Each number is 500 + 25 x the weight over its row's rms, rounded and kept within 0 to 999. Layers, rows and columns count from 0. Numbers have three digits each. The size before them is the row's rms in percent of the matrix's.

# layer 3 MLP up, 1024x256, rms 0.119, rows 692-746, columns 0-127
096:464540478537476493533482551505528495484510499491513486519509517506551472501503536492497462476511493502466529511524546490509545516500514476526520482464457490522455478523506490484473465482498480526469524492513477553549496502519524506533537485509502530477486531519531440532495506545496520532516526510501478456513526479524459455520483498460481496509534530491526516480474526498502494521478
094:517555509483490487450549501514490517497510438498482496485517508459471463485521517516500431460499497460466548512507457457455513509499459531504469464496516488487496512502446477523497513519482482498437487533478500517471494470456472504442509522515510499499515509510493550506478498492506523481448526556496499466485504513511473474467520471494497490519479481456495521514513519516488503488492
097:514546532499533488479467504542451507504525445513503465502482506512504503543491472519494487492541482555521454509494526467519530524505473509472483487546516521509504488450496517508545528492504473498509529475515543466504491491511469534466469491497474506518542551519472506530521478540488499494539468467470510474490495506533524463534495496495499487507493475500471524488531521489537522495537
096:537494554530513508504506499480526529504468528521486480520486547509471509529456479490475539496506528472549472458468510462486432470525518483514494511506515474498531491501493462460505472515477495495494552538526504567481507529508488492506509515497471494526508482469494501526468492479553511499491467511510469472521487526509505506508485473526495532501510495512484540544475488492512508501530
102:513490513481479513510517485498473492493449514492506479503506565499490539520512540493461448503462530528529512494491519511464453518479486429509515540534474491464526511484534521477528530517516534504503524531506472449521512524501475473502501513507522525434479513503516497498481539495474541492513474513500436484472506469526487489516515520476508503510520567484484542508511464508481506530488
091:507496516473514458531506480528541513517498540525507506517516463507485457523497486543509488497484526444454519536530483501498546468526491506520487512472518439471501498474482512482524498475495519489536460507503544488519517520524502502513517506514513519492478495495493516458469513533509524512453497513479467523477497525499502516450510564519494535504529522499514433551443501505462461516469
099:501520496522530496483508470492502515455506520518481471484535568461515476497511484522481477495496505453495487489501497494526483491503511456495477482502505473486508458497469507464512553466521526513480540516484514515502488473519493509526480475507491512483496517486476453489477500498503466508522553472526486565503533542501513498502540482482474506531498495541522501459503498491472458458465
092:519479528486531510506505461474489487525522486513505487522503469514478497517499492556456487484538449466535542534477487480526541507465480473518499509447477469481484489493516505521471479513534504479565474474471495546487531519517512493518515510519545510455475436498444493511540506540522529418536537512483533517505506541499491483477492506510549482539501498476511480489499512490472486507502
106:500538516494478534529481493510516479477533569535521544520511443501532518509467530493498500506504527484524499524498477506505452498472521483504472468522506475481471518483521516482485528458474523506452500533498484467523543508478510505500520517497509471526496487545528474448488514495497530475530515492541500484482472510528442437486469492456509549528446509479510518534487499495483548512527
100:546487485516486517524452497473502467507520511525503525453485554484536507464522557515503470544487526507488511446483517513552492514513471459447479518518480511459528488524526498472483487516484508446470508490468485463488456494524541474511531445487472503509457449540506506484478522456497561523531491485488444516493508472530480481511509477506520539508520500479519512513491492503516457490536
087:524532519545478502491449438484525502514488451477493554518478466494468521532519520499488477497491476504491514475472505478537503486485495471526512493513523507493478456477507479461495469517497530489445461483494520505546467472464466488500503538467471512545556502480504522494504487517470523484477463500477484484482498460460479514492504482456497505446490520471501471495502546473490524513533
080:496530542477523475484516515520502516493485505477458491476450463480546505461474499479466498483510498486469505529504492512534532528444547475522491488516523461529515460485498503498510506514458449465446544490504480502502445480515485455540522462497443495479474517498477486467490530503518471481469515540488506530499510495482513525485480499490523517478532494480504518489480530514514488483491
082:512504502473506577491505469528519504471521489472513537502462500479484488419480484504461499517470460499519448504508457476536492510502527517540459467507498489483484487463483478472535491486497517493492476482496501484496522510513479498498454499513480513481482451453494479510530491476481558503498495485504477461500488478499489478447465505513544524536487506521455466493463479486533473479515
084:520521501492510561468514501512448524514493484498480513531566428490475492482470502488499530520512517532501581477500492494476498486500517550506501473483505516499533506506504466446484489514462519476524491540520477472492497488525488524473513517488531531509457536510477500507524475510506559502511520478480500512477490547508435471496520496521532496442516492473475488488508474481492520498521
118:490517475477496417484492542491517533524469489513520438526488485505538517516540507500500468518456509538482443448549520517459493518482493487485493473485547536494551528517519509538509522481546503535492469536515496492524504503540520496446505522502501516501485468519522461515486501495501509554460458524506511538501501516481458512484506507500504505506491541488500538535479477493451521516507
085:473512491500502470518507498495505502527503524538492507464520477461505499487476528484501533426506533476452483470479549496492495500517516499471535505482477517507512517455508487486501490488507512477506516478433469498506545553518536463481462528504492483514494497531544511546510515505526469522506527513544529535473482504503512521474496510539458519507499493514517503517485508504500510483470
090:513542470470485442521465471482528536493497489539500517496478549480453495484547502507452501516513499540514431485525509502520519504498501475503472484494481465486499530536483518529513464510509529505491487506503509512538494512519519504489544519535495500511468463517477513466468530500467442499452475495479525499495516476462520503473531547485551541478497469501466525524521543515483448541504
114:526491472503507488509497505506531512486494465495545499469545508519475489520533512560513501540542493479491512458527486470546493471499473479450506506518503489532500491516478525525498498474506527504528510530484519500528524518570520468504527482492501482503499478521468509481461502487493476498494518528505504519473484468503530517486486536495485551517505538534505498506514454479444488459487
099:513496508550517527515467515484506525479471467494531542484496476496511519487507507531473524530528492510480480476515477501488474540553522524488553526486498493560506492477512476446471525490490518520466520557504528454466518559494474451469521516498516500490535510537492513466485548480523501442511501495491486491509510438469496469512536516494503530515499518537505479509486474462505489485488
106:493516479469459479504488492493511497493497521474483490493466532496509521504473508513465466504531498486506559507500525497502509502495516491515467476492459479499464503486513474509515461549491463465458463490491499501515505492526488475524535469493538464483510512485537524573487479506491492475488505499542483462490511500492510516480488512531519497472505510497480494519475519510516551458491
093:516497499479499468515507523518471511533491540549534489472493511476492490478496483505513496496486487487463457482523507487501512471476500505463491504538518514486508511487494519567458492519512503531494465500507504487512516447520502484475551549497536515515466505499503490515549513497486522528469461489529454488516501490519486535432472512522523475470504482486535522523447487491486460483483
089:526516481537514488512503464523502521505516465500498573524486489515508505538480505501479459502496473542492508473508439507529498491524496497483523523499506520530498533504487457488522523492514435511506519480486509507526512482473508507538517478510480539506581506470468529498494455538460529484491503487534493499495499458503509480509508498532525482466509555511503517519528514512532521476533
113:492458493504502518469508483497500500502490485506521512492482543539523521544548514526503496493535461516479522476507489471466523533504483506520541509527539483521459493510489555487514513499502473537520510513501505522500488550466475468510540493489499469499497471468542441493465516462481539491469544457517538536507505480469475502485512526488501500522532492464481520499480501455475454511514
097:514467494511498483456509497540468494521545490525563501458492505461520517501498497524465543489524471483493528559482500498495514505481471484460466510479477463490467555464501521521516489517523534527459499488503456501542491505481485527508512523510538480537482482510498454489468498530511490495522469487523483496497517488508526474484458531486531496525494506510469487516544515463489505520500
074:510467505477481436476564503465499484502489526469461496506524513499503518489496507527503497484548519506514518493535494473433491518520516457511478525514483490465476475520499546471573530482523531469468500504506507501518536504457475479473516502505471495447490509469466513506537506484482479462472488489520514518470571503506527470493498522512533495528473473517495531504451510505509523557504
106:535460520522508480503455521464543476534492503516461490506485516508496521539425473487515480515502499522496534495443467481508475487534506476489478524535523519500509536532514492486492494480528517480517513536509524530541497493519503531463529471475480500464440512482491505473503477529521532488489528509507484463495523486512545499477462543515487505538508496496524492509523475530483537493534
103:458564505520541472510505504530506561523484517544525519532461491469532489480538510471453551461484473495480496457497482495468522470521509486485490500491483480524512499574474474480508503489485535516486512521549506460517447493479474463523520531471474464518542516505454456498480490519550473476492480492522579464519460485510503490480469523444491467510494491492504507472469527437492519487497
104:513497455514493510487537459521515506455499475478460517517507487517515495462487493479491505527462521475526501466510522484435527486532511518533514512519491498510522496494519508513488496497478505513511540489568477529511540489551466486490515522498501537507507505513533521488457533490510511463523514530481503492501526469500483511445503485505487502493479511470488563496517467466518476515530
089:499520480537497507478489501506538527470430522462503481476499511502519515482469492455483518569501473488509489487523512471465556474520476498517494491510476534486490500477526511456485495471446534490461516540525463533464482530506510455495516519480472453509522505495525476441522536445513521503477471530483479537514493525478525507514516507466501500501488508492477477528493470496486454508506
105:510503544548526513488464474508496517528520509474476528484518452491503523517471492493471479496553472478472482492527507521486485511511493470501519486493493518509474455485475476472449522512457523491471511542493486486512512518512508511496484486508444533465474493511520485491496504506472503482512506487520549527499453500525477496468490503543512465466492450508524507491524498523511503459538
099:495484456532491511511520460502485549474453522515485528455507492511541443508464521506501512526459510472460466523526508513446522472505496498513518480510465470484455514469458497502499501494485483480486501502490534480532508541523509497524516466459475485526519502521519496516517488500498498509502488470526476521504543507519479500509525472450503501575505472567479509486503498476508553485466
080:489531509515506518536476520506464508469536509533503515523489455499528481518508437464463532513490512493525510488492484484523473493504517524473485522512503546499542498501494501469483474478529496487517523521501478478458527495497468488486475464509519528508517507514524511508509494507525517505472511497505478460507479479506546452525471469511549505535472538487498467472493487434480482488492
092:490505535545489500496491465472467523490489522526459522499503511493465457504510558513531542545535512477505537491492508500450481440549499509485487515516521493495481442523484511503545480499463519464465533511516469488520492568507534474523510510473511534512481520521513565491470497552530490498483489545510482489485504472545515533527504485501495502480513530500505503478496523507471457455500
102:531483556468489477497508468454490536505485516502509511513537477485533458505528527525455460540493506542500471486483495477498509489509502533510530516469517516489485517484517497459516529504504500477483515466470507529499467496487535493514498548522453482551497484509465496536481528522483512490481441477516486483486504473567481491493506450525495531499465474481533481459515529486497450500480
105:502477528454468538515488452544489490520512499508530513496518511530508526514498475459478521554487493448496514459529510520481506536557533524514456522536515518503483489488477507457469519522494530545519519544550503460502525500536475517484507511536503515533512508521504471484481502506528586520555525523506473488503517525512497494510463489492480540511508525484456496508550525478458475490511
085:464513480505545498512492440503482463478522507491470530511507456479530556497492518537485503456508459493451518461498463472470486487558510487472479566523510497520508488484496507475514499518495458479527511497506548518492469475504493486529461468508551497514506514496518475536485505458481500498494558446517443498504463486560500495476524493508494525513497501475478477483512510511504497468487
107:513496506524509518535470485463461465516516471531517491496458494490511545521520547549481484523452494512461515491523468500527479495479471518465480495481484476508527503506519501514455508500507446501470456522498459481510473521538501485520471478501472480513471528532473481498496490463487480494499485517506520502520519464500472527503451474491439473485538511478474494536475489492483518529503
094:467476557454502528498480441463491503498539528489522523470511430516498504437534501534477527491500554474498491512520503472514502529525533516511505482497525499503518439507507487516479493530532481506532462496515501490492503520529464517457494499495467472477486507457553478540489492538520514459514526501510463538492464481528508495463450471489514514509521505477475522540485501528498522483481
102:496503518473477486526492513555492442489472520474504477512534473456462476474501510467470520473492491511518496485511501518478530507494469521520513494481512480494463472502479461500517463491512511545491471521511530491503492524520513446484525517503497510513454494527490497526524535507479503492528510477492516500476518511512467475511457504553486486500492531472505543477566505478489547468492
106:557504486498457507458491521466517540508481519490535504557494471496470477462512504476519494522497504493472508506490537481514512557534495506456494455483482530482458533481485516474482508528494510507518528526515461503510516508494498518524511487526493529518489466449518477494509528489504554485500512514511491481516518478522532489506471499502510473543521509543439519503492464519490508468481
095:510469487525469487512520520463511446498472505494480513501453542524522498506478473515520538507540509533495502512490458523507476472538472494530463509476507477515526472494513500527501487452452485474479556485518521470455502496513497470505528449499491475547490500515512495490481483486522521499520496510479510479502492505526502510494498501539502501449512467509503492470465496541478507504531
112:527520456473486542464508481466501519530499472529465499536502477513470515526509494473508466519504461514514472464527504465506482548527495528483518490499464530510484499470534534496532490503517541477460482530537499484498483518494518466492543529512509508485521530461527514524492455465491454559491450488476525539485526517467497518507509502532543543508520471515496481464483529482463453513515
101:513504504497492490514498451517477510513549502508555481479493518491506483502496511518487514520501505518473518466527532521535489475531499502444455515468514502458480538507463489476513513528513509486470482456484477505573493515550480471483462498529518450452523487471506480526510473475559542462526509510520498519495488512460480489456524479483447472492521482453498472497497530497547456495508
122:495522537513475473506515506428495554495460558495482499505455535491526492480499521464506496570559509492487517475536528526503489495540453501528457511486533509515496500486528466446482483475471484500521470540499516496513530517512505511474492537525494478527543490496488484480476534512513514517511533506518571507470485522498513482491510476488521525472474521518516524477519538489472510521504
114:502534494440479533496499535526525496471513467502487540506508489522489479447503507523456521492505458487487494459508488532502476514523526503488487528462481499476527519506488503486475502499529516485481491485478512490507465531512503505503471538511512489524500548521504459513522500499495471515493494500527487510534504547526477518492474565493491522494459483510499522476518503521458492489502
093:477503500476505447511517548504500486522522517508489554500492485520504485488508514511472500512512455498475524481493470485454519521445540489474514445471499489515445451521503528499497519524514508498474467469542469512475481556545517478475482528457495476512484579465491513473485476474519523539493483498529498474496484502488504515463509503459501499535525461522509507516472479532490516488533
093:518510477533537498517485502508494495464526514520486497522545494497515521492463481458477490516488467450528524502483483485498476481443484538531541495446521503478550506486516496507510534484481490452485449507553503509522527504474506489524524478543507532529509515495502460478499538504478533479462507519493416487478504447517486468523527480477470494478475519501476470489539506472458460539494
107:550465481496487488491470475462511508510513518532517484509501510510483462479495474503530509550531535407505488503536490492484541483520478494473523540470542487464482484495510511501502514472507515410491470443523512500476485494549511464446533522485499529476521516487444529488495485502488512494474515511469506502487476491522502489533472515475497485481509533485502500477532508531503541466563
106:501472479510467511505489496549464496485490553504520517503498527540505506547492493466492531528470478509508500486501501496519508477529543443496498496510490495503478542512505485488527459505515522499516513503504489486512539461525534512530519495525498521461442465458487499499473500470510563498426510522516476535487527462490522483497510499470512553551500521499497553465520464474509471481527
090:474484514511509484509554509533483500545527492500469539499520517539506495496491514552499457514500477495513492524499493514549519485498464473485507469519474505500495499474504503504507520474484517482492514467502502522496492554545505464469458528493481467471535482503464516484524486523541511467469468432502509433481507507537527527506505523529524485486542476514467506490505469531481491522486
118:522534530456514469504462510524479481457533474471498479513480493500477540501530512474463458496494533547507486484508500483472468504508462534504489497527492496511527486498526508505525506540497468526534497516543483480531492515485478489499492503528515552490492516499488501477479463541459514464530556483510535469469526491525437505519478530474466487496450494464476529461518486530523499507512
098:508480498512549461483511462490471474487498491524513479528533508509508438494480470514514475483508482489516520508511491500486485497503508509519481534536500525480512488505504482542481558518459521494524515501451526503507501527519509541516525495512516484456482516516492513555491509510476524523508455470541523531503531499502524472487511492491523522516471519516485537460492480468519525471496
093:577456466513535461505506489512476532535467515505500483514477509514458509497513475509488541455538526507487505482460516521497530523511522511494517520545498485503507486505492531484548537489530521515500519505501442512480461493467530527514489522475499506575521510501505516545481455510482493461489519463468506518533504479493482502443505464482485500501531506489510516512547485452519509511520
097:509476501491500486507500493500440522514529506533519464507490474523492492515497564490528529478507512466484522500527516523506502467524448546453482480483534469456482518518486519493475535513543459477502472501494488518524542513527475523486490522527507490515480512504448480510506493507514526467472508496490479505467500510511524515517535502539540487493522512473479540499503549518469508519511
096:547557486514481497526509479522496522511501482511450469446505506494580451523485486504515498499481533492480483488541523528506489491483481494490575466520516492497487478501518497531513489540516531483492529522496498516502516460458494503481519498496505511502501516510466469508462447483534527492512512516516494552476466489475521501495487532511492510512511508504488445509502487542470546506506
# layer 3 MLP down (transposed), 1024x256, rms 0.0333, rows 692-745, columns 0-127
098:465492488525515507493463534498481510556469485514515488528499533445524487508505513502460467468486489516461496508485505518486533532495552484497534498496475493508466487515468504524478473493482459504482507459518512478526491482553485548525530470452527519525466535496562481521502486501494504529480489519506509442496489525500470499490467540495511485513506508477541485476489521558475473507486
086:466507513511486480483493473504534478476486508477426499514542485487538569528516486484552518517504496537518470515506527510513482490506485482512495451514520519521520511469536538476476537426473521460520509492519488524502531520483550532481447464478470505499516527505534538472515511482477475487532463481512489500505464458488531485526471493493485522506470507510485468465484498494556475504483
093:528512517474504542528520513546480479506494495474499515508453524517513529434488481499485485518501492535506493513519473489519511475549511482537481488493509504498449482522499495528497490491460512548504508464494475517494459490506510486537487516520459476503456465491503495510469461507497520483486486501471518504405492492506475477514505468485503490506492495505533481518535521486487484490449
119:504474487502485485564503483517533454502491483504527454523522507488463523538499503516485545495516495486500499530481477466474484530527483516524514505521524506550494483489477455435463504485506498494552519520499537505474507519497481425477529518489519474511507478504556496529497522446502487518469505492461455491500477541477522502477482484502512491536517456478474498501522505544510523521469
095:511518501496541471501470509527524493508524489506524548543478506502533496476521526518455536495500524478495494459513510511485544533504506502454474516480481469462510480476476504541483451465502488539509477521512536540476521485556525492520507472489483487497483505458538508511525512478496469518552495477512524482545489516462499517495481459495545510538491478543528470512487510541535529501496
084:465496469492502541453479517506515513497492501457509517488527459524506502458489521499475485536506515548464487498520495517505505465523521537480490468497524497480483489502535505487497496523493487467506533515420501525492503495507506511505524524492519469506521499489448479515508464494479503500500503508508500451471506522462492520500514450529534488440500519539496551511520572522503485491506
086:467506536493516494499493496530503496515492492468531550561518451488500531512486489490504535527494525494518499502481508486486507502482495492488482521477472524480463514473552538528501490504503503499451481514527510485535542523475479526473470475488484450440510514482498478509474504538484513504471520517512495482479496470517477460481492521452509479500514484501493460506509496524502528486494
092:512517515469502489513487460483473480513529492493517479503520495519483522573495496555505487461498438510521513539476499486521533512494513463529459509503497489498488538478488516534465474528488506501520470497498500486496501490524489496505505495456543497492514460507470504473539490494560534479536529501492546515492536528551513502505493479500488520506537510478510544483482485509496447489491
110:520497469475479500522490515496527524481526493523501491495466457495488527515480541505530516494521526494569547528509472554491479494534494510532515477511513515428475530571532462506455531487514494487450505518498482510482528483477466505530507494503497476482494514558497515515517507489479540495499491482481549482504445496488460457468525518518480471449445516518489496495508564504468491493519
104:494513491486482507478512498541502509557501498505483466520500510478554470482509485515523412468449516474508491469494528514520500493496469459481502533508452513519541496476471459495516498467510503470489533474494512483491483500512503539444513463442474483528471465531493528506531487497464521540470496510505493510504529509523511510506522519518488555517543472503538473461511539492524455502505
075:472460498486504527503533561509492527501504565508482443489552523491522498461506494512504487478502515475477472534506537541484497510463488535521482524524508508514479473538498511496539476492502472512520538511513512482442512490547530499485528474519552521471452497506465463444455540477479482487493508502486513541461497508569523501510494537528503487532492464529466519478504478526508475480481
075:475506539503529475507481538480502523490490529471505478464489491486506468472497460509518496497505497457488465494455509539538548488455506526497483478540489494522472491503509526522522540494481436515463502499507520506507497473513489480496493484506474499500491516474492496455497492556497471498482495512514546549492511504455520541470511514530494496476519535509495503454503475504532507446502
086:532511524465488567487514483509524516498519523483501525528509490492473490448465524500476524498479505480578477492507448496544467555489543540523481461504505504510491461493499473488509523514467517526479501504515518481499542498535483527491487502521478528473465456469498462519533488492473526501494510477509496443522489514530470498435481509513534525528500534531464489520501510491542459465513
088:492507488573539521488534532465434482484528489488518536475516459496453489500509481526495556490529472526487527472498492527474507472510490504510524464470510529512536492514456504505473460480494531473485494546511481481478485524515492506517515496521510515509502499543524480515506470475500510548475495463506480512501464521477476545481522504543507489460508476477474495537488507493500489517485
127:492536496512493471479502491468510521528528461543513469492482528456511512489545499490454465504475520506534443456503458525500493500509481469500479456532478529489530535481473495497504523514489523524490458499510495487497459530472509496464479534538528512532492509534504511465458532499456472521480511503546485524449512519490494501499498512505474497507522514478495495535496488492468515520536
089:518493469460503510495548494515467483515485493524497524508524444504541521535531503473535523480545519443528467526516478492503498531528526486496512469516525538504503497498523488488465529502506506502542507507464502505518551495503524464509494510482532429508525452521505480520511533522518513485518504509531470488463448481546496497493483489491487522506524456542487495499504500481522472476481
089:530533495520489504507506526483476510474516477536517496489450513535467479492524530516488519502495507505509473506526501478503515502530529456486478512498492511499497535534509520552552456487467532535476490520527447496515515529488510526496547484496513524512474449519475557456483485523483460516484480529499515500464490467470534529467530495499535542479506480489478523508507531535504465529497
098:463511493495503495468504492516481514527493516482473516521469508459501504473503499474484485488524506516501478512494501511505492547548527523538508501512471526458483498488535465498510496531487506509479469488483504513483498480444477512494466537487530495500503512495510497503506491560525520496534483468500500469552520512527451494480503475507502473508473501473501570485508555516534515517498
095:516465519504509548509542500510550520534489492514487537538479451509483514479473513477478467506557535468457542488466489484507502507519525512480462528523532477491513515517488449530491510506512506514491545527463514506525518532452494481504479479514520503470502524526487522465502534515501492475500512507512510452517494461493482507539487525483470480468513499482508459497502465468483521516562
107:534499520513485489550496469506506507448533492494510515521473514452472502509483474518550497501517514527535536521501520501506456463472531482468515521500532539488467497454493489436504547500513497490551547533483484503522539472477502499488518489508491480528456546501447572480510472520511514491501520438451451505536529493494521524508501538515480447482502476513516496483534524509526494486514
100:500521496520491491496533488489493510522525525489489479493458475469496498514473519495526528484498502490500475483486458475490465483535520502471501448492494493476507526435478495545494506469512472485521482492520494515475572491532510492494523529492492488509517518483492482513530518552502513518538469509546513473500536494564495497519503525532468472506488524491505521521447489537495515486489
083:531503483502545533491467506495532502510474519456454506492500468489510508489472503465482508481481534466505494502466494528459473478492479538441531466505517489457522535549536518501531513522527485501505545529514503520462474506522480463511474509494465483506446513513465507501514500449516476544456457470495517514457506504505543526488497521528463545481504465510544494477470479477466492497447
082:529483487521513482495507501523523499471480510474460510505519473460493460462499489511510504496483535502518486507485548512552468508519523496487473500507474503477517515517522466523524469500512532494516513481472523499523501467542477569505465493518484520506477543547462527515570513527525488510507466474469484444459487520515516502516456491516505486495466518524500496507516478510515534501499
095:526480491512497560494507515511490466510478503521496537477497507527509510512471496474520471536524519507490528504535509505502531495476487526505510474522508460486506533494490531542445493459511510488534538495477502467534509479488504515504498505496553462523501512534500493488455500494504477489435481512504484490525530489523531457482500497529486533440476543485522539526497509481462477453470
076:525489498494494455446570494459496489504525505481457491472483528478466501552483520535493484492525524487524522526523495454469524499515496489498483532489516490442497503543526580525515522494479518464526488498489500500519522509500487534455531517504509476450501506509483523507556509504505464466471481493551497493486550507531472463473508504492530490542456486501534485512465497506506503542505
101:503502504472534476495466486482549526483439478503506506508481489534490550467526539499457511520481488463492443508488415488495480492498548506526480522501517497501498503493539512531524480500495486472521516490524468490515522484497466472528475497513542516494520513473514527545536466485512510460475535508495516452481556524503480531487520467482489484468500477496493521450507509487525529529512
108:481481486512536477504491540513529486531516507510490510526490491511543500509532519482492508485498490501508497486502512475470519506530532518514495482513491481551550502484507492489484531506476527537479478497511535428502493499513463520565490562479455507518485483474454533512494480515564481458476470541494499468455509482499518510491496482470519473493485495494520511474481509484476476483464
093:482478532482471494521505477496470476494507483472496513492541480505503479461492498451463510527467526498468515497483564517468509519537528479503549524474502522490511483520510465517534436531514476484488502493490465513485493468486474543543468500536489470487538475507502490539493519488491500505471507523496521508534516515495488478515490495494484521485540473484487475483505517486504473495481
082:536497476478493495475525516488458494525508513514492482565529486502468518528497479515503499514462462527510516498501485504501506544515487483470510503498499506524524503515509487556467474533497478513477514540498507441526509499461455556467496466485513524475498457504509440532474492478518473538540508465538489431482530455471487542532497549477504513468534502487480495510514509524524470508501
102:535503489511531476506514506475467504487476510473491485518486452481519535476513506528496466489488495503474496437489518504545490564492503473502517489504525504492515516464534496519475471530453525510515548511467485533509527482506490450523542501529492559516473479522498478509500472512491456504493501478469489453460496548498516509480498497529507522485536527481472484480512500514472495449542
107:500490465506467496523490514512493481514467539525481496471464478449484513485492521478470555492482497506520504481500485532515523489493525500514533483471507484514463527468463484522523525520517483479520527493498507529476471452490525510492527535535547500477482501509510486503539464487503487493489491499544550483526485503507527481476509530464501506486521533518514493524533538521491501513490
073:471502472497490574476530495489525496518476500525506527523480519530511525504507499538524513555514471481465494451534488418500507489483545515513494549511480541542502521486476509544508551479517508518495514455482509483497508512461503504465522474509496464475457471522492453489502524503484511482511473513418537496510499533475498492493536528532514522468517498525497505520540456524493542511535
101:473483498531524489493520463486499484505534447497479490467563495453479544515542512492551540505511504498527467487501566491501512513531492476506532514513495485555533479530472536437488480495497503478513573507482480468474515493494548482485514502458465538523544471511477544509487498478481489502448481526431476472530492444529515502493520504539482523498488480465501474541525562513484508489508
097:472517478510476501548497506505482460498468503500519479490471502525459466485477543484480534479499506488487498492517539505548552493547467497500514500506507498467487510505474518487489462475497512459545461532469532442513524456544466479472509478534482546449477482478530500524489497488543507475488497513466501516508492526458508519491458523481536481483516494501489538508467519477495523513522
102:454549528483458481510487504482465531452515476518560509499507516512527512518498514493448511532521506458497474489476460548473458495517480498527504459486511537531564485490542535507518540530491480475523492513512546461505530540502494458487491527506513505563518520493534503471508489492527521481500485547509479510462486468517483466504467483500499506486512525468472474537528510481499494542472
084:499501513511531455530517497527458489478527515485448505498515434479479483516478502525485514484511501499508527484530475472488480507514532495483507547551521504509477477473481495495545509541514500488510484477499525484503505499505506518496447475525547481550503486523471488536485531481484489511458545459465447544504448474522498448505531477541503522509482485458474507494480537532544473501459
088:478509487451521509492459489530510540481516479451501486503505506506477508495454480502501508490549480499541459499486485464515528492543543474502507521513491529550449516516505491509528515492479543455498536483443537511518530494490500528512547531498489506483538466491508546508488517511526492492479524478479461487452456529508497480503541508519546513484487472478498479438518493517498522471494
084:529498513546507469489528537561520486507453460517535475513497539493485516561472471466514487541500489519498444476517482501488500531506479526524506499470537465517492527504494528468490550489477520519498523523527502516448558482482538491507502505504538515508517464518465530478494508495486488507498497476517533513574526484487489497509523526524497449478466496529493481493538502506530446508522
105:522490505478526533506450509531502492471452483486486481522502513458434505542509512470517532485546495501486504506507512485553556487494446521481510510481519476508490515498471472496480483523501515498503518497537499526518505534525487505545472526474531486524489539527501550545500547522504508490561497520464523501459507513502483518521450514516520535504477441473515495476524506474504487508529
116:559532499509512473475455482520490510474486480473515511535512464497480520456523473493484542458494515484493524521514485481483494532500521504494505482467533512488454493524471498465471465507517531521503485505521464498513522491475517498528506506550460512495512479475511495534506493434477547506486516486502516507526492472475522492491504486504514475516510464541478527518484498452479522474514
092:556478485473537490506515502511502476499533488544520464512537502519468522456475509526480515501539479525497567531468523480510495507506495501469451508502529504489471518479528490496505524508462495534490549515505474474527508543549502535459478464529491451555526471460531525512468476488502493507492546487504485457466491537479504478479470489506518443490467495494485499456483467501524515510478
113:520534469485521528472519525494494526494529505517533503489520475484463505516500554522529542509513423478494498516489498462501513521523483513440482502457497487518445518520489470487525489482523478478488531536478519510506517509500469507475506498512488500499535496481474502511496483559474463514474497518518502521479504433496545523474466515504504489488481477511572474477472526485505489498520
102:474446513520523538498491476498490519493457485505498538475549488527491466488476471517507552474502507497471520518533467494520474565512518483474444480491515519499518514499538487473474525500524470468515542525471493492491499512517495471496476520471482525529530509468547503535499495531513493512507499509507511509473527491480473497510481499481504460468489558465515478500491434512514526531477
155:468488523513495498469524469437482498499487522497511465514473531509526498502508513514498454555516475487500475469486496513494511476527454526515509494493544516537541504496531483472498489520460486486528455499502523488486525488484468492477433470531520486521513503479505525471493485493483501525499527490524568473465518506490511518488500503494497486477472481466533476531467496492435500468459
089:505473515558535473483475475470490503516506527490486455494506505485506507530499493455543491508477521508528524542522505477509520493482458508491530472495514493540490469494507518516508489494467486471534484533526500462495528476480505488473536472481465521484500488525494508499508487500500524489503496478442515496476480461452546471522503462509491503561518537469505442523493480464499523504488
092:497476499535500491515486514469556508496485511505516455482495526480489495520531502542524522482548506440490507503521459520499450527484513534546487481456515468533475511538484527514489522525534495477452486528504484478446477501530482504486501522481483500449475542509491472494515545532526524473544528470489509482493462465495478510491467515436539506481474480495479486558460492530471456510478
081:458507487463480509477564516511505508541481510501505508500493470525458463533542529548465535521524518470492479537498445500514494549496534493482424499510498483475478499493498491524483497552472540504495511482487496496474466512575478458474457537447510485474473471495536517510484521505534494467497511499529522530521491527457522545540457485502523504507527483523543542502479495513479460471492
111:568481481499501467471489478465533466495530506561498499483497520496464474485466493514557493513498541412508506498529449457472515474522478460500536532495553517481498494499539497497525490512507521433513500470531487493493522509529510479477548528479523542531518513528478518514474494490511514511504489504471506486490485492537520484545516475504491523464485559511512517491492501510499550482554
098:503509486513518497498521460506512522512488515486498493496559531489511494503531506510452507440502508527491516563530477545492506494537478503526469472495473479490500490523537496563542495476466511503450459511518470501497456474508500522541457448490503508535508488497513500483527502486507514496511449536505457486525509499497485474492484484485507469472495498489504547556466500505500522558511
095:473530479480440517462471472499511495492503488476471488480508534484525488504510483506481475558459510509518442544507490487533462500418457504527495489519485510488480499468499526466496516510530481468496456524476500469504497524482521499544502509488498520514449488483513513540454508530500508488530495500455477577465467486461528478473510490487491498516504471450469517540498500490526537535465
099:477495478571524536491549487495528538536487522478474532499518504495510462507481490501495540469518512468494495509502506490509501488479538457474484487511521498465500501516455511505496489453482523506478498496515534490487508490529523536518493466478463451486521494527522518536523481455552479537490460514498459520517502531477562499486525466516542511507515505532537438527486508507449476498503
108:489535455470510457483515495524521502486514493497523485511501484474541488498482467511543478499484455491527484513510500494503492474491507483505485495575515538561516532522495479520488546502467492500506512525475504533495503495533490528472527492487493526487478480482446521537534523479471507531507511468496509536439483473431520497476504507501507510502487460501477515508479479466515538478489
100:525459492485501476517531503520480491500521490490503449517505480507451497463466477519538491512518516506521563522482504514539511536519481519543497450537480515520483482541508526523483542496457479495536470502495460521477478501474444544517474510495487537557519463489487512495481525513517473478522501495484542515467472522531509527485497490484491514479518496535516471497520486476525516531526
093:504456493481512490462468518514487496504542460526451513483485510479477527462493482519515493515487486480511555499505520506518500524512509480532526542482484504520513501467462553479440472553483489501488519531543492500514474538461558491487484495472524516524512511493499555493472484488510456499501502517464492500457509525525495529482523556533515467453491473495503482486523504527518472542507